From a checkpoint of a small transformer trained on Wikipedia.
Size: width 64, vocabulary 512.
Each number is 128 + 24 x the weight over its row's rms, rounded and kept within 0 to 255. Layers, rows and columns count from 0. The size above them is the row's rms in percent of the matrix's.

# layer 17 MLP gate, 128x64, rms 0.144, rows 0-104, columns 0-63
size [ 96 101 118  98 104 103  95  93 108  88 100 105 103 126 103  98 115  96 100 101 104  94 107 103 104 107 105  92 113 107  98  93  95 103 101 108 101  88  91  95 101  91  94 106 106 102  98  97  94  89 104 103 103 104 119 106  89  89 109 111  98  89 100  89  99  92 102  95  92  90  97  97  95 103  95  99 105  97  98  96 106  95 111 107 102  95 111 107  80  94  95 102  87  92 107 111  92  99  90  96 108  87  93 111  95]
[[125 131 137 103 154 102 111 136 154 119  72 110 133 117 103 136 118 126 137 148 141 118 133 160  77 162 150 165 114 142 120 176 113 164 154 151 159 138 177 161 149  92 142 152 127 118 103 163 113 130 105  73 146 139 145 115 135 134  86 107 121 136 148 130]
 [126 160 163  99 157 143 142 136 145 142 160 198 134 112  99 109 124 105 144 128 118 124 114 124 153 157 131 160 115 115  83 104 123  89 152 109 142 145 156 111  95 103 149 165 140 156 111 133 103 122 141 135 136  96  98 121 128 113 119  84 164 174 139 150]
 [118 150 155 118 127 126 120  54 155 133 130 132 113  78 125 116 141  85 165 116 163 102  99 133 126 151 103 100  88 138 134 134 128 137 123 119 137 151 145  71 117 108 120 139 161 135 166  90 145 153 150 115 162 139 135 159 113 142 146 127 174 125 109 143]
 [138 143 118 157 147 148 122 106 164 119  91 143 137 127  97 118 141 107 126 127 143 120  89 123 134 148 140 143  77 147  89 128 158 125 114 126 119 115  99 118 110 139 161 153 136 152 155 158  92  59 117 126 141 143 101 115 137 173 142  72 116 158 132 172]
 [118 101 153 156 128 111  98 100 142 128  69 169 139 137 138 123 119 134 126 129 154 124 118 143 120 153 134 126 118  94 121 159 173 140 158  91  80 125 150 140 106  93 155 149 127 132 120 131 134 137 165 155 166 116 116 113  57 121 121 113 113 178 136 142]
 [106 114  94 141 130 152  84 139 130 123 117 131 111  99 119 177  76 129 120 154 140 124 114 140 150 136 164 133 162 136 147  98  93 130 116  85 155 172  89  91 120  99 186 127 127 135 106 139 162 169 160 141 115 132 137 116 139 101 147 136 150 131 132 111]
 [138 144 143 129 121 123 162 139 130 138 104 161 113 130 117 116 126 154 140 152 162 151 120  97 158 146  86 135 120  96 137 162 128 174 102 159 115 188 105 110 119 130 153 139 113 182  68  83 146 133 166 128 127 107 116 132 154 130 128 128 146 163 128 106]
 [144 141 137  61 115 118 119 130 172 129 117 157  83 128 136 130 160 120  95 144 115 112 116 117 128 133 120 142 154 144 131 122 120 135 116  84  75 157 161 136 134 143 154 154 150 105 133 155 149 160 122 131 105  62 136 118 103 164 106 149 156 110 165 131]
 [146 158 151  79 139 105 108 117 147 160 133 105 113 111 118 125 112  78 105 107 102 140 121 160  91 122 183 125 104 128 145 119  94 155 150 131 177 127 134 125 119  98 117 121 144 142 102  71 130 106 126 104 116 134  98  89 130  97 155 160 124 137 130 162]
 [125 128 120  86 112 133 159 130 149 111 110 107 118 105 133  90 134  87 123 132 144  76 144 139 110 149 138 122 110 134 116 159  87 129 137 131 151 113 151 133 178 165 129  98 134 148 124  92 131  97 170 148 153 185 139 144 160 119 100 111 102 137 152 176]
 [121 103 114 151 195 112 109 143 103 117 133 127 127 198 127 135 123  98 146  78 157 104 127 103 109 114 137 120 124 116 148 102 121 120 115 157 107 134 156 150 178 106 140 175 119 154 143 102 114  96 144 118  98 123 122  74 123 118 147 101 134 128 122 131]
 [139 129 153 148 160 158  85 111  91  84 125 125  88 164 100 112 167 125 140  75 142 148 140 127  90 136 139 109 137 175  97 120 121 135 146 143  93 121 149 151 146 147  94 114 114 145 152 141 114 111 125 161 115 107 129  95 116 138 115 128 176 131 122 168]
 [131 150 139 188 153 101 135 132 126 127 105 148 131 123 140 157 119 143 141 133 162 136 176 131 141 129  80 131 110 146 109 129  65 130 153 155 119 154 141  90 154 120 120  92 132 155  92 121 137 138  78  86 159 125 138 157  94 104  89 125 120 112 136 129]
 [119 160  88 134 128 135 153  95  89 167 155 111 123 145 149  55 126 111 145 132 146 152 160 152 147 132 141 131 156 149 116 130 170 140 149 120 141 153 165 118  98 107 160 125 102  93 138 112 115 107 150 156 139 116 114 167 103 163  98 141 109 112 134 152]
 [169 137 135 138 189 125  97 120 149 156  97 175 118 147  93 101  69 134 104  97 137 129 109 127 125 120 117  78 131 125 102 135 151 105  57 101 138 108 132 125 107 133 152 143 115 127 131 107 167 125 121 139 119 117 131 142 149 134  85 130 139 122 133 154]
 [130 105 154 122 127 102 127 134  34 124 138 107 161 113 134  93 109  93 101 130 122 133 187 160 149 128 133 125 130 114 136 127 115 135 158 119  96 159 123 127 132 138 113  98 113 135 122 106 118 154 109 134 111 113  75 147 137 166 125 119 173 127 160 143]
 [154 126  83  95 132 114 137  96  80 150 127 110 109 140 148 130 143 139 120 119 110 140 143 149 143 137 132  61  91 183 119 141 134 110 127 124 121 144 110 132 108 114 176 121  94 133  92 189 141  88 115 139 170 128 104 107 162 121 128 116 134 118 131 113]
 [107 119 120 127 101 141 123 146 134 117  82 107 133 150 148  65 111 109  97 149  72  93 130 136 124 139 140 104 170 134 135 151 114 101 116 146 117 186 147 114  81 120 133  92 118 126 133 127 158 113 120 138 165 130  82 172 135 112 133 147 137 162 131 126]
 [193  92 121 150 121 139  98 104  80 147 109 153 144 134 137  79 107 139 142 154 153  94  83 163 131 162 164  91 147 127 121  97 127 137 111 117 137 143 149 123  76 146 136 120 149 147 101 163 156 130 133 129 152 126 124 150 122 147 130 120 133  98 106 127]
 [141 173 108 131 152 134 107 113 126 148 129 169 138 126 119 142 123 152 139 123 135 131 153 147 118  97 149 111  94 135  87 154 136  98 163 112 109 102 153  81 124 134 158 138  84  97 174 146  99 133 149  97 142  99 116 114 147 137 169 103 164 123 104  77]
 [110 179 133 137 150  48 118 115  94  99 117 131 124 148 133 102 106 133 146 119 120 125 176 143 118 133 157 113 116  76 109 120 106  93 102 119 121 119 118 129 108 119  91 169 145 109 156 141 114 130  88 143 144 129 132 128 114 155 138 156 118  70 121 129]
 [104 128  64  96 145 146 125 125 155 128 123 139 131 123 137 104 158 112 108  70 128 116 126 117 133 128 149  83 125 121 109 101 115  61  88 107  89  96 138  92 128  97 138 143 126 136 146 141 173 125 110 139 144 164 120 137 128 156 117 134 100 144 157 100]
 [ 97 100 143 153 100 125 139 116 110 150 183 123 148 133 118 130  83 149 126 107 124  67 102  97  89 150 112 112 148 132 132 105 148 149 165 100 136 149 112 134 155 105 172 142 112  74 104 107 116 120 133 128 143 116 101 169 117 119  96 101 111 124 147 125]
 [114 113 160 112 139 184 109 111 106 100 100 130 124 132 129 111 108 160  84 144 159 120 136 137 120 154 139 133 132 128  77 134 127  90 171 116 119 136  97 129 146 134 173 150 117 156  74 122 125 129  90 124 149 190 169 140 131 114 120 111 152 123 116 145]
 [111 161 150 109 130 111 129 122 136 103 120 155  84 111 128 146 137 145 139 169 110 140 138 185 173  86 139 149  83 146 150 100  98 144 133 124 110 136 147 137 119 121 126 153 143 133  88 152 181 138 127 103 132 103 190 124 124 109 123 175 134 118 109 137]
 [ 83 154 140 152 148 139 107 127 173 116 149 136 144 112 141 119 137 136  91  95  93 111  99 137 109 135 143  67  95 101 108 171 116 109  86 134 119 105 120 124 112 135 140  96 160 119 105 118 166 150 143 137 108 130 128 157  86 104 118 126 154 113 113 177]
 [123 161 105 134 151 162 119 122 100 135 130 123 132 159 129 144  92 142 150 124  94  82 138 121 137 155 146 106 134 144 174  99 114 157 106 138 102 131 116 119 118 183 121 148 208  92 125 163 118 122 135 151 149 153 126  99  99 128 166 119 124 115 117 101]
 [ 99 115  97 125 116 124 134 110 176 114 138 124 141 151  72  88 130 158 125 112 108  84 141 138 161 155 111 170 110 142 157 115 175 117 124 140 160 124  95 148  92 140 110 128 127 134  87 154 107 123  88 164 115 162 114  94  94 108 137 129 148 123 122 129]
 [106 121 150 132 125 156 107  98 121 115 167 105 127 121 125  85 143 112 144 156 151  95  99 163 151 112  94 120 137 127  93 118 120 121 150  92 124 128 133 142 134 112 131 167 120 165 150 123 133 132  38 154 173 134 118 102 148 131 171 106 133 141 145 135]
 [126 133 126 164 154 144 143  83 156 142 137 156 133 155 121 159 113 155 131 150 153 105 121  88 136  88 129 144 136 137 162 123 133 147 172 117 147 117 149 138 134 145 151 170 125  91 126 145 124  93 118 145 179 129 111 136 188 145 100  95  96 113 171 143]
 [129 112  92 153 135 146 117 116 129 130 160 107 145 110  99 129 151 152 158 154 127 122 170 129 170 173  80 143 126 110  86 160 127 162 171  96  99 167 152 133 162 123 121 141 101 129 152 143 155 137  87 107 125 110 105 100 132 171 106 124 142 121 132 139]
 [121 143 112 157 145 166 179  72 149 157 111 124 148 113  82 104  99 114 142 115  86 129 132 109 117 127 137 133 130 113 133 136 130 124 103  77  92 111  94 135 111 103 138  90 144 102  92 138 135 151 140  99 115 129 146 153 101 150 118 115 115 114  77  96]
 [115 120 149  95 153 103 109 156  97 138 126 127 140 110 101 103 129 126 142 145 109 111 150 165 164 133 117 147 143 163 137 180 146 120 141 108 124 119 101 163 109 118 143 147 148  78  82 156  86 106 101 150 136 114 164 108 119  89 103 140 146 150  88 156]
 [142 138 131 149 113 152 121  83 131 111 112 139 133 102 146 131  91 136 120 116 113 122 200 131 147 105  90 156 106  89 113 170 117 132 176 107 117 142 127 116 134 145 129 143 147 112 124 144 159 134 122 134 144 113  95  83 139 132  83  80 140 156  80 141]
 [119 102 138 147 163  82 125  82 105 103 124 107 158 136  89 132 117 134  99 123 123 145  89 148 156 106 125 142 115 130 120 122 111 153  86 145  98  78 131 129  85 123 184 182 144 108 151 122 132 143 121  92 118 128 124 112 135 134 127  88 121 169 128 135]
 [139 176 114  99 151 109 134 129 115  85 152 154  67 121 114 121 150 120 135 146 108 129 119  99 138 159 173 144 151 156 103 147 106 115 138 156 134  94 136 141 137 115 148 154 129 119 118 109 111 178 163 147 125 157  86 143 116 114 160 104 108 141 165 166]
 [123 135 127 129 138 128 139  94 150 122 113 126 127  99 126 135 153 145 158  92 108  86 152 175 147  80  70 140 104 102 160 111 135 141 150 118 174 114 137 106 103 142 113 100 140 114 132  83 114 100 156 107 105 116  94  98 108 148 133 140 101 126 139 175]
 [132 107 110 113  82 134 113 156 116 127 132 142 140  92 106 111 156 136 124 102 162  83 121 158 138 105 167 151  94 104 158 161 125 141 172 151 134 157 122 179 177 119 150 133 161 151  95 102 105 121 133 160 143 132 102 139 100 140 151 136 152 121 155 127]
 [128 102 154 143 158 146 163 113 128 113 121 110 115 114 147 114  97 145  93 117 154 140 140 149 188 177 148 129 163 148 131 183  99 129 127  96 131 129 131 125 140 135  98 148  96 128 137 131 143 158 166 156 136 172 100 144 142  98 162 110 150 132 109  87]
 [149 148 139 158  99 163 140 145 108 131 129 158 148 102 145  92 108 143 112 125 143 143 125 113 134 174 138  87 103 102 137  89  96 128 147 155 138  97 125 139 129 133 155 133 124 184 101  96 121 106 163 107 109  93 114 139 147 165 149 190 111 122 141 151]
 [135 118 127 128 124 128 166  80 122 109 132 146 159 148 102  91 100 141 130 128 128 175 114 152  87 163 102 164 121 136 111 151 134 177 148 115 138  70 103 158 126 188 128 111 122 122 109 106 108 144 136 128 123 115 170 155 120 116 147 115 145 149 165 120]
 [145 145 160  84 139 139 131  90 136 147 114  95 114 113 142  75 131 119 139 127 115  99 125  96 141 120 105 117 116 100 128 106 118 101 130 135  89 109 101 144 116 119 137 135  95 120 163 131  68 122 126  78 147 121 108 139 112 149 117 129 170  76 148 178]
 [117 128 163  97 150 160  97 126 140 169 140 158 113 163 135 106 137 144 108  99 177  70 138 128 114 108 130 102 110 166 126 124  73  88 135 121 120 166 124 101 126 110 138 136 141  99 171 121  95 124 156 118 110 120 105 111 133 103 101 158 111 122 120 154]
 [125 105 146 111 171 153 149 151 149 116 172 152 123 131 148 150 137 120 138 111 113 153 139 165 150 110 117 141  99 161 125 165  96 157 156 165  77 124 139 111  76 139 135 133 152 104 119 119 114 131 116 101 156 175  97  94 157 145 118 126 165 155 135 135]
 [125 125 128 131 111 128 110 163 129 147 124 105  39 180 107 147 123 163 141 116 139  95 186 121 115 150 120 133 104 114 133 157 142 152 151 148 159 141 120 164 112 132 123 104 122 106 144 115  96  87 124  90 127 145 120 155 114 116 106 123 164 129 111 109]
 [187 178 119 122 134 129 112 112 117  97 144 123 126 119 156 128 130 150 110 115 132  83 161 136 123 129  99 163 116 116 143 148 130 155  98 114 151 156 132 155 141 148  84 137 156 134 139  77 121 109 125  78 132  92 111  74 124 119 142 110 107 103 138 168]
 [135 100 121 149 151  95 100 125 140 169 127 135 156 101 107 130 146 102 151 138 155 102 164 133 140 118 144 162 119 119 153 146 107 143 101 144 138 116 135 105 134 125 114 149  91 134  57 168  98 156 111 122 138 153 145  81 116 131  97 150 132 188 149 130]
 [175 142 118 109 130 125 143 138  87  89 128 105 132 129 128 148 129 149  89  95 123 109 114  92 149 144 115 108 148 112 105 140 115  89 124  81 163 141 132 143 152  83 148 119 154 104 111 122 149 126 129  94 135 129 163 111 124 143 135  46 102 134 160 132]
 [111 131 152 123 152 160 110 126 107 146 155 145 122 135 114 136 137 115  69 127 131  92 129 170 118 157  76 158 119 141 115  85 160 152 146 143 108 107 165 110 130  99 129  99  92 148 138 127 167 108 128 127 134 111 159 146 142 135  98 147 130  62 115 151]
 [105 151 166  97 151 126 121 109  90 142 103 125 126  96 153 101 111 198  99 160 109  83 133 153 161 180 116 120 102 135 149  72 134 137  95 145 143 122 123 125 130 142 145 125 129 134 149 140 112 153 106 121 121 153 106 137 116 137 162 116 134 118  87 151]
 [137 155 121 141 110 137  88 105 107 127 122 128 124 145  92 134 152 127 129 167 100 127 152 146 159 163 171 142 138 123 148  92  95 122 132 115 128  92 116 119 175 175 106  73 135 102 112 158 138 125 136 124  73 119 105 177 114 169 134 134 119 133 113 147]
 [130  98 113  87 102 168  95 134 106 127 129 145 103  97 112 141 141 166 106 135 120 150 107 175 185 126 120 118 157 151 130  93 157 137 138  94 139  95 147  94 113 125 135  82 118 164 123 151 107  88 152 118 149 126 130 144 169 130 112 126 157 122 132  94]
 [ 94 114 116 135 118 143 126 115 113 122  97 119 135 152 119 107 156 105 172 117 108 130 123 104 152 103 112 114 105  97  99 104 106  97 142  92 124 151 138 111 147 128 161 131 123 110 136  88 158  77 144 139 157 152 117 146  92  90 119 158 133  99 115 203]
 [112 100 119 104 148 155 122 107 110 120 108 139 109 166 123 109  99 108  82 101 131 118 126 135 167 145 150 142 146 155 110 118 142 117 128 111  97 112 126 100 124 169 131 182  82 145  77 104 112 147 107 130 119 162 130  91  90  93 111 114  91 138 157 111]
 [ 86 145 136 131 109 113 122 136 116 105 139 123 123 137 104 103  97 136 104 122 125 131 145 157 102 108 144 131 145 130 146 145 139 125 188  94 106 164  90 119 139 176 176 126 104  92 122  91 134 110 144 149 192 123 141 154 156 100 107 139 118 138 161  94]
 [ 97 141 149 136 139 116 122 139 169 126 157 134  66 132 107 131 145 130 124  84 137 149 137 171  96 110  94 127 149  79 174 150 107 119 152 131 107 122 119 153 120  88  95 105 116 162 159 117 150 136 105 131 124 129 122 170 126  89 114 150 162 151 124 104]
 [130 129 103 166 103 122 100 171 109 105 163  73  99 129 154 120 133 121 108 147 171  95 109 151  78 136 133 162 132 131 152 160  78 142 127 132 159 136 108 114 143  95 124 122 140  75 113 141 135 146 121 115 124 141 162  93 129 158 131 122 148 151 121 155]
 [114 120  99 144 147 128 146 146 104 110  81  80 109 114 135 130 158  97 172 145 135 159 153 115 119 139 119 104 131 115 167 166 151 132 125 123 126 121 132 114  99  94 156 136 108 105 133 104 111 104 138 144 135  70 121 137 135 108 149 177 115 169 147 184]
 [147 115 127 104 158 152  93  96  98 182 183 135 156 119 146 129 118 138 123 124 131 107 121 134 141 135 103 149 106 139 102 129  94 115 133 119  96 120 143 113  99 125 142 180 146 166  96 157 150 136 113 145 114 133 148 135  79 119 117 140  85 157 140 183]
 [135 169 136 147 142 112 140 110 135 107 144 100 183 137  70 144 134 167 110 116 157 120 160 148 154 134 114 135 129 124 151 126  68 150 147 126 125 104 166 121 137 149  95 166 139 115 124 107 134 119 106 108 115 124 125 134 152 172 127  76 116 114 177 119]
 [105 133 133  98 105 151  98  80 124 135 128 118 119 167 127  92 143 131 114 121 133 133 113 135 138 114  89  88 154 126 125 164 116 106 122 130 127 156 104 109 109 111 140 145 115 154 128  89 146 133 136 124 100 153 138 130 108 176 178 102 164 194  79 115]
 [ 98 102 130  91  98 170  96 126 100 127  95 139 113 108 149 128  99 134 131 126 112 129 104 135 109 129 120 113 118 126 171 152 116 174 165  91 145 104 161  74 130 115 178  91 136 164 140 147 128 105 109 113  99 125 117  96 112 116 111 101 123 151 119  92]
 [ 92 123 163 119 177 106 129  80 121 119 135 111 103 174 122 111 138 110 143 115 116 135 128 137 121 153 108 167  99 111 121 138 105 118 148 146 123 149  90 120 155 131 173 128 124 101 169 165 120  70 131 108 106 150 145 167 114 154 100 174 137 130 130 126]
 [145 142 150 110 132 132 143  90 128 113 100 128 142 150 176 126  97 133 126 129  85 144 158 124 111 135 132 130 125 116 143 138 124 163 194 165 120 153  74  87 150 113 129 145  93 120 140 149 126 117 134 100 127  76 160 143 148 134 102 165 135  93 144  97]
 [122 151 106 118  78 133 126 147 114 172 146 160 160 113 113 130 104 164 167  82 124 128 122 153 146 188 149 108 149 150 126 134 116 166 139 138 118  81 188 151 136 101 165 116 120  99 121 102 158  92 124 141 135 138 143 121 140 143 148 124 124 119 126 115]
 [126 164 102 109 116 118 157 122 178 165 117 141 107 166 168 140 150 162  97 153 160 144 122 126 144 129 152 101 148 113  92 108 121 125 167 116 148 161 154 123 113 129 153 134 121 157 122 153  66 100 113 120 102 105 132 141 109  91  89 109 159 130 140 124]
 [138 126 124 150 167 140 130 150 179 103 145 126 135 136  95 142 123 139 154 129 106 157 164 166 119  98 142 161 136  99 156 119 128 154 113 113 114 120  88 165 141 103 167 128 148  72  96 144 100 172 129  95 152 143 141 111  98 131 116 108 143 113 168 115]
 [117 156 164 163 121 152 146  90 116 106 106 153 181  98 131 140 107 141 154 109 150 113 132 141 120 159 122  97 137 125 111 148 139 137 156 158 111 116  84 106 120 119 161 137 110 145 124  86 108 142 124 102 145  94  97 109  87 120 103  90 161 143 124 179]
 [113 137 110 144 111 147 152 158  96  97 129  97 104 131  87 125 161 129 172 166 129 122 107 168 133 113 125  87 103 167 143 120  99 105 131 105  87 142 143 117 145 162 115 127 119 103 158 113 145 127 134 136 122 129 139 134 181 162 169 112 182 126 110 146]
 [127 129 146 139 138 178 121 159 105 156 146 139 136 141 134 162 143 111 110 113 105 117 126 155 138 144 116 139 152 156 126 121 135 143 123  81 118 138 128  93 150 117 124 117 115 124 140 147 123 130 132 166 160  90 131  73 120 113  58 132 103 153 207 136]
 [119 113  98 117 114 108 102 116 147 140  82 114 126 143 140 151  97 148 152  88 101 142  98 133 159 164 123 125 126 165 165 126 105 160 127 126  97 153  84 114 172 134 123 102 151 145 129 137  77  90 111 128 103 133 119 124 165 135 137 183 110 160 121 118]
 [150 123 112 136 123  99 146  88 121  99  98 130 137 146 126 109 107  92 123 166  94 137 133 125 107 169 149 114 142 133 140  94  87 162 120 122 133 165 107 126 112 136 170 145  86 153  81 118 178 100 100 125  98 153 139 117 140  84 159 108 133 149 118 115]
 [106 126  90 108 146 117 113 139 127 132  92 156 135 127  77 131 139 137 135 134 155  96 141 187  77 132 160 102 110 106 131 107 151 135 168 154 122 164  87 142 137 105 114 161 156  67 141 120  96 137 126 116 120 111 105 121 124  86 147 123 142 115 136 147]
 [134 135  99 134 127 117 114 149 124 156 140 184 147 162 115 104 103 133 114 127 130  93 133 133  98 111 166  81 185 118 145 125 159 179 135  76 114 106 127 133 121 155 110 103 130 127 131 116 134 177 146 144 120 141 133 137 133 152 107 170 131 159 123 174]
 [ 89 101 144 109 134 157 102 123 161 107 143 182 125 141 110 119 141 144 114 110 140 165 133 130 129 128 124 144 124 128 148 151 145  87 178 127 155 146  94  98 127 157 123 138  83 166  81 109 173 104  93 130 130 111 129 105 121 125 102 105  83 145 151 119]
 [110 157  87 112  80 145 130 119 104 122 120 110  96 129 122  97 106 114 137 131 138 102 156 155 117 160 119 137 150 163 107 120 126 126 155  96 132 116 146 129 112 139 146 122  99 160  90  97 135 132 140 130 143 206 157  69  92 123 119 121 137 154 156 106]
 [ 94 150 107 150 104 128 135  97 133 122  99 135 131 173 138 135 112  87 170 118 155 159  91 127 129 132  92 147 118 114 130  73  79 142 128 128 150 123 162 138 116 134 144 141 142 172 118 113  88 135  76 160 134 145 127 137 150 164 105 160 152 113 135 145]
 [140 140 106  82 121 140 158 124  99 155 183 114  98 176 154 141 120 190 143 153 108 126 126 123 179 122 147 151 114 101 109 151 133 116 129 107 101 113 107 117 142  86 119 151 135 118 141 128 145 130 122 119 117 108  92 140 174 141 158 114 121 137  83 106]
 [124 135 131 127 115  74 103 108 133 144 143 141  89  79  73  99 131 126 133  92 137  92 129 128 132 139 116 142 104 161 127 162 138  66 176 152 109 124 116 126 121  82 129 152 123 132 143 124 135 126 126  94 154 115 129 170 158 134 110 141 126 161 161 149]
 [154  75 152 138 129 123 132 114 132 141 106 142 104 178 142 138 120 158 107 129 159  84 130 125 143 140 105  97 115 138 111 107 146 124 166  79 167 103 112 121 176 135 117 163 115 152 143 113 147 119 123 159 181 130 115 138 141 137 100  93 132 142  84 150]
 [112 110  80  76 167 125 128 101 148 120 120 117 119 127 103 116  88 163 150 150  57 107 143 117 131 125 113 158 109 140 106 116 152 125 123 133 117 115 130  74  75 114 116 142 115 121 106 149 125 163 110 133 122 165 138 121 117 152  92 105 159 149 143 141]
 [103 123 141 116 170 128 132 115 144 144 111 207 159 140 169 121 123  87 140 114 129 101 113 125  98 109 129 170 123  97 156 138 121 121 160 113 170 118 166 109  89 153  92 116 149 123 119 154 159 101 150 135 112 121  95 123 114 145 133 129 159  96 138 120]
 [144  95 146 131 144 112 139 170 118 120 114 122 129 136  89 111 112 118 134 112 164 115 158 108 122 149 120 136  58 112 127 132 130 133 134 125 113 177 147 147 119 158 142 111 156  97 158 153 150  76 116 122 127 120  86 106  96 122  90 129 164 148 155 180]
 [129 156  76 122 128 161 105 146 146 174 149  91 118 151 103 109 100 144 118  87 113 102  91 116 132 156 101 127 152 167 121 149 129 118 115 180 153 126 106 147 138 133 128 120 161 145 101 137 104 138  97 133 170 156 179 115 151 110 128 109 155 115 108 134]
 [ 88 104  79  82 156 128  70 112 135 115 155 146 173 167 101 121 123 117 167 141 129 140 121 164 109 140 148 137 131 124 123  95 117 140 103 135  96 130 131  99 125 176 108 111 124 118 148 156 138 151 110 156 148 117 165 111 117 148 153 142 134  96 129 166]
 [170 130 167 138 134 134  76  97 145 159 155 109  92 119 142  99 109 127 100 120  75 121 136  92 169 125 104 169 137 107 119 179 147 149 103 111 143 156 155 127 128 128 136 138 111 112 130  67 135 126 102 125 147 112  86 138 127 142 134 131 154 113 125 137]
 [130 124 163 136 144 137 132 123 137 126 133 144 122 132  87  62 110 106 138 128  82  68 141 157 137 154 160 131 179 128 126  56 140 139 175 117 124 143 146 137 110 131 108 140 122 132 146 157  96 111 150 115 134 141 123 131 116 147 140 141 131 154 150  85]
 [ 84 115 140  89 157 137 111 106 116 127 128 142 175 110 127 141 104 134 118 139 115 119 130  96 127 150 184 187  99  69 135 146 116 129 116 140 125 153 120 141  88 138 137  97  92 124 103 159 172 125 133 118 125 140 157 118 109 153  92 152 160 134 146 132]
 [104 146  66 105 173 122 130 118 121 191 155 136 159 112 127 104 127 179 134 103 131 120 130 111 127 115 108 177 115 118 141  80 124 152 141 128 120 159 154 118 136 126 162 153 141 110 106 157 113 156 129 131 130 107 116  97 123 178 126 106 138 137 162 114]
 [104 146 150  98 167 114 114 146 105 141 147 107 114 122 104 137 140 145 163 134 144 124 109 109 133 141 128 116 112 150 148 164  54 141 109  88 118 156  93  77 162 131 166 165 150 124  87 129 136 133 100  94 124 156 117 133 127 107 110 139 105 137 111  89]
 [128 170 132 117 106  92 117 125 127  96 122 143 157  93 123 149 147 144  95 165 149 105 111 126 145 129 131 106 157 144  96 151 101 139 130 125 106 120 101 153  93 125 146 100  68 142 107 129 165  92 146 111 109  65 163 124 116 136 133 106 144 111 168 147]
 [137 130 141 103 135 134 136 124 108 139 133 175  93 142 132 125 110 125 130  90 125 117  96 126 103 140 130  90  91 150 137 113 134  79 114 113 139 110 141  91  93 103 130 135 125  98  74  77 121 129 159  90 173 176 153 138 159 124 105 144  94 124 137 102]
 [ 73 141 146 140 115 103 120 128  97 127 146 147  86 157 114  89 131 129 142 112 130 161 157 142 152 144 134 131 141 128  99 122 137 138 143 110  74 125 189 125 128 132 151 178 152 146 126 114 163 174 138 164 170 138 140 126  97  98 119  93 126 113 119 114]
 [135 113 142 142 124 121 162  84  86 180 142 101 127 197 143  86 145 110 133 141 110 147 134  84 161 160 132  93 100 148 133 124 103 143 132 106 105 165 134 125 113 109 174 128 114 146 109 117 143 113 129 121  92 106 129 130 109 122  96 129 133 131 167 101]
 [127 132 110  81 140 116 131 116 118 137 159 151 122 141 148 137 169 121 159 122 190 132 100 118 157 130 152 141 127 134  98 122 112 132 132 137 149 101 125 143 157 146 163  89 126  97 136 123 107 114  92 130 168  88 163 111 126 135 116 177  80  85  92 124]
 [126 180 154 128 143 117 136 146 116  92 150 202 106 133 139 105 126 136 115 125 145 119 143 121 141 168 136 102 158 141 118  44 130 149 142 131 129 119 107 149 103 137 121 101 122 152  97  93 108 140 122 128 128 134 149 106 114 116 118 160 124 173 119  88]
 [116 143 129 142 106 125 133 114 144 140 149 125  99 146 113 145 142 128 118 127 130 129 103 104  98 113 116  83 111 135 155 144 116 156 126 111  98 188 157 123  70 147 101 177 137 125 184 151 102 116  81 123 171  91 109 153 110 136 123 108 160 112 115 125]
 [121 166 100 117 131 196 171 142 137 139 114 162 127 145 124 113 135 106  96 116  85 110 156 151 150 132  95 123 148 144 144 159 149 104 151 156 118 154 105 105 109  90 137 140 147  82 129 132 147 145 114 168 140 174 116 156 134 161 139  95 123 142 110 133]
 [ 92 110 144  84 180 101 134  97 137 147 172 124 122 118 103 126 130 121 127 116 144  92 152 145 157 175 132 153 171 130 113  98  98 125  85  96 112 107 141 135 125 170 138 156 163 120 127 114 159 104 133 158 152 143 135 131 103 141 137 136 102 150 135 173]
 [144 133 155  89 144 130 122 129  97 109 106 122  98 136 123 131  79  86  98  80  73 134 136 161 133 130 123 104 156 122 102 151 119 133 155 141 161 108 137  93 104 121 151 147 107 144 154 163 148 124 150 143  93 141  93 124 132 140 148 144 121 173  89 157]
 [116 103 145  85 161 142 167 186 155 111 116 152 144 145 105 121  85 133 128 144 127 103 105 158 141 131 111  75  83 103 103  86 125 129 138 149 140 144 145  83 123 119 132 136 139 130 126  96 146 127 134  90 137 124 116  85 137 145 132 106 171 116 113  99]
 [111 143 113 112 153 135 100 136 146 158 127 120 112 136 108 145 148 104 156 121 142  97 120 133 142 119 157 115 168 173 151 130  98 154 124 129 124 100 121 147 151 108  84  71 150 130 115 116 145 110 158 138  75  68 162 138 106 124  83 145 160 116 138 150]
 [148 102 149 104 115 121 114 104  97 161  97 112 144 160 103 153  93  91  62 100 162 123 123 159 133 112 135  98 113  85  86 124 161 139 174 121 132 132 120 126 110 114 139 111 153 131  94 131 167 161 125 128 133 142  89 111 137 110 133 123 138 105 142  98]
 [154 150 102 128 121 122 146 138 140 159 105 162 119 143  92 111 146 160 163 151 154  96 151 134 139 115 107 147 126 133 160 129  71 147 153 139 155 128  80 135  83  92 128 107 114 132  84 136  81  98 115  85  97 127 103 120 150 121 157 127 133 109 120 145]
 [148 136 126 140 135 184 152  75 133 153 106 179 105 168 113 174 175 114 120 161 144 132 123 131 134 139 123 123  94 137 105 128 143 104 131 122 108 108 101  96 141 119 132 102 113 152 119 129 159 163 103 132 106 155  78 130 115 107 104 135 103 157 160 120]]